config.yaml
n_layer: 8
d_model: 384
n_head: 3
n_kv_head: 3
head_dim: 128
d_mlp: 1024
vocab_size: 8192
activation: "reglu"
norm: "layernorm"
norm_place: "pre"
norm_eps: 1e-06
positions: "rope"
rope_base: 1480.0
rope_fraction: 0.5
qk_norm: true
attn_scale: 0.0884
bias: "none"
tie_embeddings: false
parallel_block: true
init: "uniform"
init_std_qkv: 0.0281
init_std_o: 0.00703
init_std_up: 0.0281
init_std_down: 0.00431
optimizer: "cautious_adamw"
lr: 0.00105
beta1: 0.9
beta2: 0.95
weight_decay: 0.22
lr_head: 0.00531
warmup_steps: 474
schedule: "wsd"
decay_fraction: 0.719
decay_shape: "linear"
final_lr_fraction: 0.0
batch_tokens: 131072
seq_len: 512
doc_mask: true
train_tokens: 903400000
steps: 6893
dataset: "wikipedia_en"
Each number is 128 + 24 x the weight over its row's rms, rounded and kept within 0 to 255. Layers, rows and columns count from 0. The size above them is the row's rms in percent of the matrix's.

# layer 2 attention value, 384x384, rms 0.0309, rows 43-91, columns 320-383
size [103  99 101 100 107  97 102 110 104 103  95 101  97 111 106  93 100  99 101 103 103 101 106 101 100 104  98 106 102 103 100  99 105  97  97 106  99  97 104 106  99 102 107 102 107 109 101 108 108]
[[148 122 108 130  90 129 130 140 160 152 129 173 135 135 133 165  92  99 124 130 126 177 175 117  71 118 116 135 157 103 117 106 143 108 133 133 135 111 164 112  86  79  79 119 175 122 141 148 174 142  97 100 142  73 142 111 112 109  96 164 119  93 105 151]
 [149 180 114  75  91 111 131 100  94 159 133 139 129  58 121 133  82 100 158 127 132  89  92 110 172 114 146 143 163 117 119 181 135 132 121 132 106 103 164 129 159 154 132  98 144 161 179 119 116 137 164 119 119 123 105 105 104 137 107 118 138 149  98 116]
 [125 111 176  94 167 181 119 154 164 148 104 122 119 137 138 150  87 116 119 127 112 155 136 133 123 131 123 134 172  87 129 168 168 111 168 150  78 125 118 120 114 110 126 131 144 121 163 107 127 117 150 127  98 173 124  92 115 105  90 145 147 144 104 145]
 [156 121  81 149 163 109  81 147 159 118 111 103 128 143 111 172 105 134 125 165 109 135 130 141  98 118 138 119 126 161 132 122  67 154 115 105 142 144 161 165 122 116 165 131 157 112 131 116 119 135 132 144 116 127 124 113 103 135  86 139 201 142 173 143]
 [132 157 136 154 131  92  82 143  85  93  99 112  82 181 134 118 107 126 131 117 135 164 174 122 135 121 139 149  93 134 176  99 110 116 128 131 181 169 102 129 150 138 130 156 128 113  92 135 110 141 132 104 138  92 149 148 156 116 132 120 123 145 150  88]
 [147 135 100 116  93 167 131  88 142 106 124 138 153 128 116 115  88 149 159 133  59 110 152 136 134 155 150 130 138 141 121 109 106 138 141  86 160 131 118 102 143 130 127 100  91 108 154 169 132 185 114  98 168 109 119 148 170 139 107 100 162 158  97 136]
 [110 103 112 117 158 128 118 120 133  84 143 178 140 165 135 129 111 117  72 122 111 164 155 101 153 143 126 127 140 112 134 144 120 114 128 105 120 146 154 129 141 157 158 139 118 125 143 165 148 129 133  95  85 157 142 107 114 114 122 101  98 144 149 140]
 [174 123 117 105  88 114 119 142 155 153 149 144  59 131 132 104 141 150 147 149 188 112 105 143 142 108 152 123 135 117 141 101 109 111 112  91 127  89 150 153 147  87 136 119 149 167 126  81 108 155 116 149 108 129 145  90 141 136  94  87 103  95  80 137]
 [143 138 137  75 120 105  73 112 155 171 145 127 140 126 137 116 114  90 138 132 148 136 152 141 129 171 136 125 178  95 139 147 144 128 165 101 131  92 149 140 108 152 134 137 146 116 119 152 140  82 120 139 125 136 100 145 102 149  68 152 114 121 155 128]
 [152 123 119 124 123 148  93 122 191  87 125 112 170 137  93 124 109 157 134 121 124 168 111 160 151  96 118 136 151 137  91 118 156 153  93 143 131 137 104 106 123 145 102 118 149 140 125 160 174 105 154 100 151 118 141 133 145  72 152 154  96 139 156 127]
 [102  90 125 139 112 169 143 110  49 136 114 105 111 118 123 173 152 171 158 157 145 123  95 152 136 143 133 130  86 158 120 102 149 123 112 104 145 209 150  92 128 126  94  92 133 134 102 115 139 127 120 131  90 103 115 122 156 134 139 100 139 117 123 115]
 [127  91 155 136 107 131  98 142  94 157 167 139 120 164  98 129 183 123  94 102 169 129 129 131 145 161 160 130 116 148 151 151 133 100 116 112 166 125 124 109 153 172 161 104 139 112  89  95  86 107 141 131 133 140 136 146 111 122 181 129  93 100 145  85]
 [115 125 127 158 142 142 140 127 151 123 152 161  94 106 129 109  96 144 102 160 122 104 111 158 100 152 156 108 125 103 126  99 119 122 124  84 145 104 119 106 136  83 141 134 135 140 157 183 144 114 104 119 115 103 108 160 132 124 135 148  77 115 144 100]
 [180 142 109  93 108 152  78 154 123 145 170 100 125 105 157  93 153 112 162  99 149  72  79 100 190 139 108 121 159 126 126 158 113 112 126  86 120 102 111 121 126 147  99 105 139 137 133 144 102 131 185 140 148 133 141 130 126 148  96 109 120 177 138 154]
 [102 124 129 103 181 151 100 141  96  90 155 151 175  94 129 166 160 154 160 124  89 113 128 180 117 110 149 142 143 140 121  90 119  98  74 158 130 159 178 117  96 120 160 147 108  92 122 137 105 120 153 106 107 121 146 131  90 135 146 117  93 177 161 118]
 [146 124 124  69 125 136 112  93 173 125 148 136 169 122 140 145 132 117 123 103 109 118 166 153 102 136 115 129 125 122 171 169 148  85 171  51 106 111 141 150 147 146 123 137 114 127 124 103 163 153  97 133 109 134 134 151 132 167 106 101 127 157 125 120]
 [149 138 134 108 133 139 125 155 172 195 156 115 112 154 142 109 103 111 133 122 148 177 182 121 140 144 127 136 121 130 164 150 124 104 116 101 122 123 124 110 137 112 179 146 143 129 129 124 146 124 123 118  52 158 129 132 132  77 117 158 101 159 155 165]
 [140 102 126 140 132 146 144 133 142 136 127  96  90 125 131 136 119 150 121 142  94 152 132 155 107 157 125 118 109 151 145 110 146 121 108 114 137 107 153 113 145 151 126 132 117  94  97 137 107 143 139 160 145 148 113 156 125 144 138  92 136 113 118 146]
 [153 148 141 170 124 100 111 155 101 128 152 157 117 185 128 118 133 151 119 118 143 105  96 123 170 127 136 114 116 172 163 131 113 121 104 122 153 129  99 120 153 109 162 138  90 141 124 140  98 120 112 124  75 159 107 131 120 109  74 117 135  85 174 107]
 [109 142  89 142 137 159 119 143  65 137 126 100 172 109 105 105 132 152 112 109 138 169 101 157 126 146 107 103 159 145 104 154 107 122  98 126 111 124 159 153  93 133 156 146 100  97 119 129 118 132 125 116 146 137 147 165 132 182 119 107 122 142 176 136]
 [135 179  65 106 146 106 134 158 155 157  96 122 163 142 158 144 116 158 121 116 123 168 173  84 129 123 106 133 130 124 116 122 110 104 113 113 115 141 137 112 119 104 137 134 107 121 121 139 103 160 151 106 159 126  94 147  66 139 125 138 127 115 106 123]
 [133 174 110 132 119 138 114 128 125 144  97 116 146 131 130 107 105 178  88  99 125 108 105  91  85 143 144 122 121 141 156 118 111 100 125 105 125 104 110 165 152 148 143 113 122 111 155  88  65 144 156 129 121 161 130 139 140 115 148 139 103 146 119 112]
 [138 146 173 131 161 108 120 133 121 114 136 115  80 143  93 131 162 181 141 126 112 177 108 156 126 126 130 116 120 119 129 188 129 151 156  87 121 165 112 111 126 119 155 124 148 132 113 133 151 123 133 129  96 145 124 105 144 156 142 155 118 110 106 146]
 [145 109 117 164 125 129 103 130 110 135 170 157 143 142 114 159 138  89 166 131 152 141 112 125 152 121 127 132 121 143 140 130 128 103 166 113 147 152 125 104 174 149 116 135 113 109  94 142 159 155 104 161 119  93 124 125 118 140 181 114 115 109 119 123]
 [101 108 147 107 126 138 145 172  80 146 102 158 121 137 106 104 132  86 118 105 134 135 135  87 127 120 133 144 119 170 110 108 152 149 156 153 109 130 147 113 108 175 153 139 150 146  96 131 125 127 112  83 142 118 156 174 189 124  93 134 100 185 122 102]
 [145  94 138 149 146 166 144 130 145 109 139 109 123 136 129 126 121  87 126 159 108 126  77 131 127 116  82 106 111 127  99 118 131 128 168  70 134 132  75 153 160 105 112 143 161 171 154 115 166 120 168  93 103 153 129 134 206 105 110 123 109 157 136 151]
 [170 141 137 157 135 155 108 128 138 133 126 126 166 103 126 140 106 125 161 170 163 167 174 116 145  82 148 146 129 138 156 165 128 141 156 109 127 149 165 119 124 103 114 134 169 140 138 121 125 106  75 116  62 101 113  91  86 114 161 150 116 142 102 151]
 [142 136 139 141 147 114 107 151 146 140 150 166 120 154 100 115 116  91 116 137 142 104 143 156 186 118 124 114 145 119 132 148 151 141 133 136 139 139 134 111 135 121 149 103 148 116 141 114 108 128 131 170 122 106 135 145 128  64 135 178 100 160 171 148]
 [128 162 119 133 100 155 118 133 185 126  98 117 100 140  82 164 140 126 112 147 118 130 105 154 128 120 156 124 136  81 156 128 149 156 157 107  74 163 135 126 108 141 119 149 115 111 125 101 152 132 111 130 122 112 115 121 119 158 120 170  96 111 147  80]
 [ 99  84 190 149 121 110 127 107  96 146 159 132 117 135 114 122 104 131 133 100 198 120  89 145  90 109 145 137 147 112 106 157 132 132  94 120 127 159 138  98 144 165 129 118 130 137 151 116 109 114 168 108 105 130 121 140 130 112 112 164 155 162 146 104]
 [132 125 135 141 111 175 121 132 141 160 141 170 126 152 154  88 145  80 117 146 141 119 136 100 151 137 122 108 140 120 158 173 138 111 126 138 155  92 143 105 107 136 145 127 145 122 199 112 124 131 113 143  95 116 119 155 122 136 166  97 131  94  90  82]
 [145 151 130 164 127 154 103 157 122 162 120 131 142 100  96 142 104 100 151 132  96 133 146 127 127  98 162 118 117 119 119 109 175 140 149 104 114 109 143 141  75 134 152 129 155 123 160 159 178 141 143 100 163 126 136 149 142 140 142 134 137 169 112  93]
 [151 107  88 191 123 168 140 111 117 117 143 116 111 132 147 141 136 160 153 113 139 115 146 149 109 178 157 127 137  82 136 102 119 125 129  85 178 166 119 184  66 118 127 155 151  87 126  86 101 150 109 119 165 129 121 112 159 153 105 143 112 125 115 117]
 [ 84 158 105 115 113 147 150 136 151 147 140 124 150 144 125 108 130 114 181 122 101 101  99 147 152 127 152 121 129 103 144 144 162 100 140 137 180 114 115 115 114  99  94 138 171 166 152 149 104 106 120 115 162 129 140 154  98  51 133 149 163 151 148 111]
 [119 116 110  93 122 122 135 131 105 177 122 102 101 106 103 172 114 119 127 154 157 132  86 147 128 168 140 124 131 151 132 120 134 134 136 143 125 123 172 149 120 133 101 130 174 158 135 114 119 124  65 129  96 126  92 160 153 169  86 159 159 160 134  81]
 [117 107 182 124 149 134 134  87 106 125 146  83 136 113 127 140 133 109 141 150 139 152  89 156 130 141 122 130 135 154 120 140 164 129 118 128 127  85 166 113 115  87 169 151 138 115 116 146 153 140 146 134 103 125 153 119 109 131 110  78 100 100 116 144]
 [151  78 110 140 145 104 166 104 184 138 140 138  84 117 148 148 112 119 140 172 132 164 162 131 135 171 115 107 154 154 116  84 129 151 106 153 133 167 139 108 134 116 116 101 135 135 144 108 140 146 134 132 153 130 114 143 164 137 153 146  93  99 115  86]
 [ 87 106 155 168 118 127  97 100 163  90 146 150  94 136 126 120 122  92  98 173 124 119  97 149 106  84 104 122 178 130 153 112 161 121 134  96 135 139 109 123 109  91 122 138 130 148 136 140 117 139 117 110 114 137 121 160 109 117 139 149 100 159 113 151]
 [140 155 115 132  95 175 132 152 108 114 121  83 127 176 123 101 155 117 112 113 144 114 132 109 120 122 138 125 159 154 163 144 133 106 143 116  63 147 165 150 140 165 144 141 130 117 101 115  74 127  69 167 108 161 118 145 114  79  67 152 154 137 154 137]
 [167 163 104 141 134 162 129 114  46 123 144 125 165 158 150 138 143 131  75  75 140  96 133  97  78 111 120 119  83 111 118 136 161  92 136 121  76 130 176 164  87 132 116 125 102 151 141 100 121 152 108 146 158 125 122  88 114 157 158 120 119 162  81 115]
 [141 121 168 107 133 152 135 101 167 147  98 125 130 130 132  96 106 107 113 128 127 105 162 134 150  90 178 147 160 107 135 147 122 157 137 130 104 169  96 125 116 134 132  98 142 113 115 119 151 136 171 179 138 148 145 154 151 121 126  89 147 109 165 187]
 [138 150 116  89  98 135 129  95 133 123 159 152 140 166 104 167 132 114 128 168  81 104 130 133 111  83 114 131 134 107 131  95 147 125 117 113 178 130 164 136 156  99 111 111 157 146  60 106 130 104 144 127 173 134 145 176 121 115 125 126  75 168 141 145]
 [121 146 139 167 165 127 101 140 120 110 125 118 161 126 141 126 133 103 121 126  98 112 116 179  91 108 162 121  99 108 113 121 156 145 126 132 111 102 174 124 124 180 134 154 107 124 159 128 110 127 154 143 145 111 144 115 113 203 167 149 143  80 143 137]
 [152 131 141 113 157 118 126 134 116 148 133 116  68 110 114 143 155 131 138 173 151 132 175 131 111 165 134 150 150 127 131 157 102 144 127 100  66  96 146 128 167 143 135 153 142 117 130 125 138 129 127 132 103 144 141 103 139 156 160 120  98  77 128 190]
 [109 127 115 105  75 139 114 112 180 140 145 139 118 101 138 143 143 124 138 121 145 118 128 170 126 118 105 148 103  95 119 134 132 121 127 137 179 138  96 119 116 115  99 132 119 100 123 127 109  97  81 146 132 150 121 113 130 118 124 112 112 146 142 117]
 [109 136 119 138 106 156 143  85  86 140 121 135 135 161 110 102 140 143 101 101  93 167 132 163 141 114 152  99 138 145  71 116  99 106 131 114 110 162 115 157  95 127 117 122 138 154  73  83 116 135 172 108 159  99 127 111 145 136 101 117 137 153 181 112]
 [155 113 150 128 137 151 131 132 142 166 124  99 138 114 145 145 161 115 149 175 141 118 100  89 138 102 101 126 159 133 140 139 141 160 135  97 172 147 112 120 184  52 101 118 154 154 124 128 131 134 195 159  75 178 128 156 169 162 109 134 130 193 148 120]
 [134 118 133  93 169 151  99 151 127 148 123 163 123  97 119 106 122 175 139 133 127 132 146 157 129 154 166 126 135 114 108 142 144  91 122 158 159 136  73 146 127  89 114  96 137 120 130 156 123 101  93 134 170 174 118 149 117 114 126 134 146 138 140 117]
 [121 131 124 152 132 153 154 109 109  93 146 116  87 153 148 116 159 151 156 150 160 100 105 142 165 128 128 137 139 187 142  65 131 121 110  87 124 158 114 115 130 148 158 113 128 163 113 141 128 144 132 134 134 137 127 124 116  91 121  77 144 180  65 108]]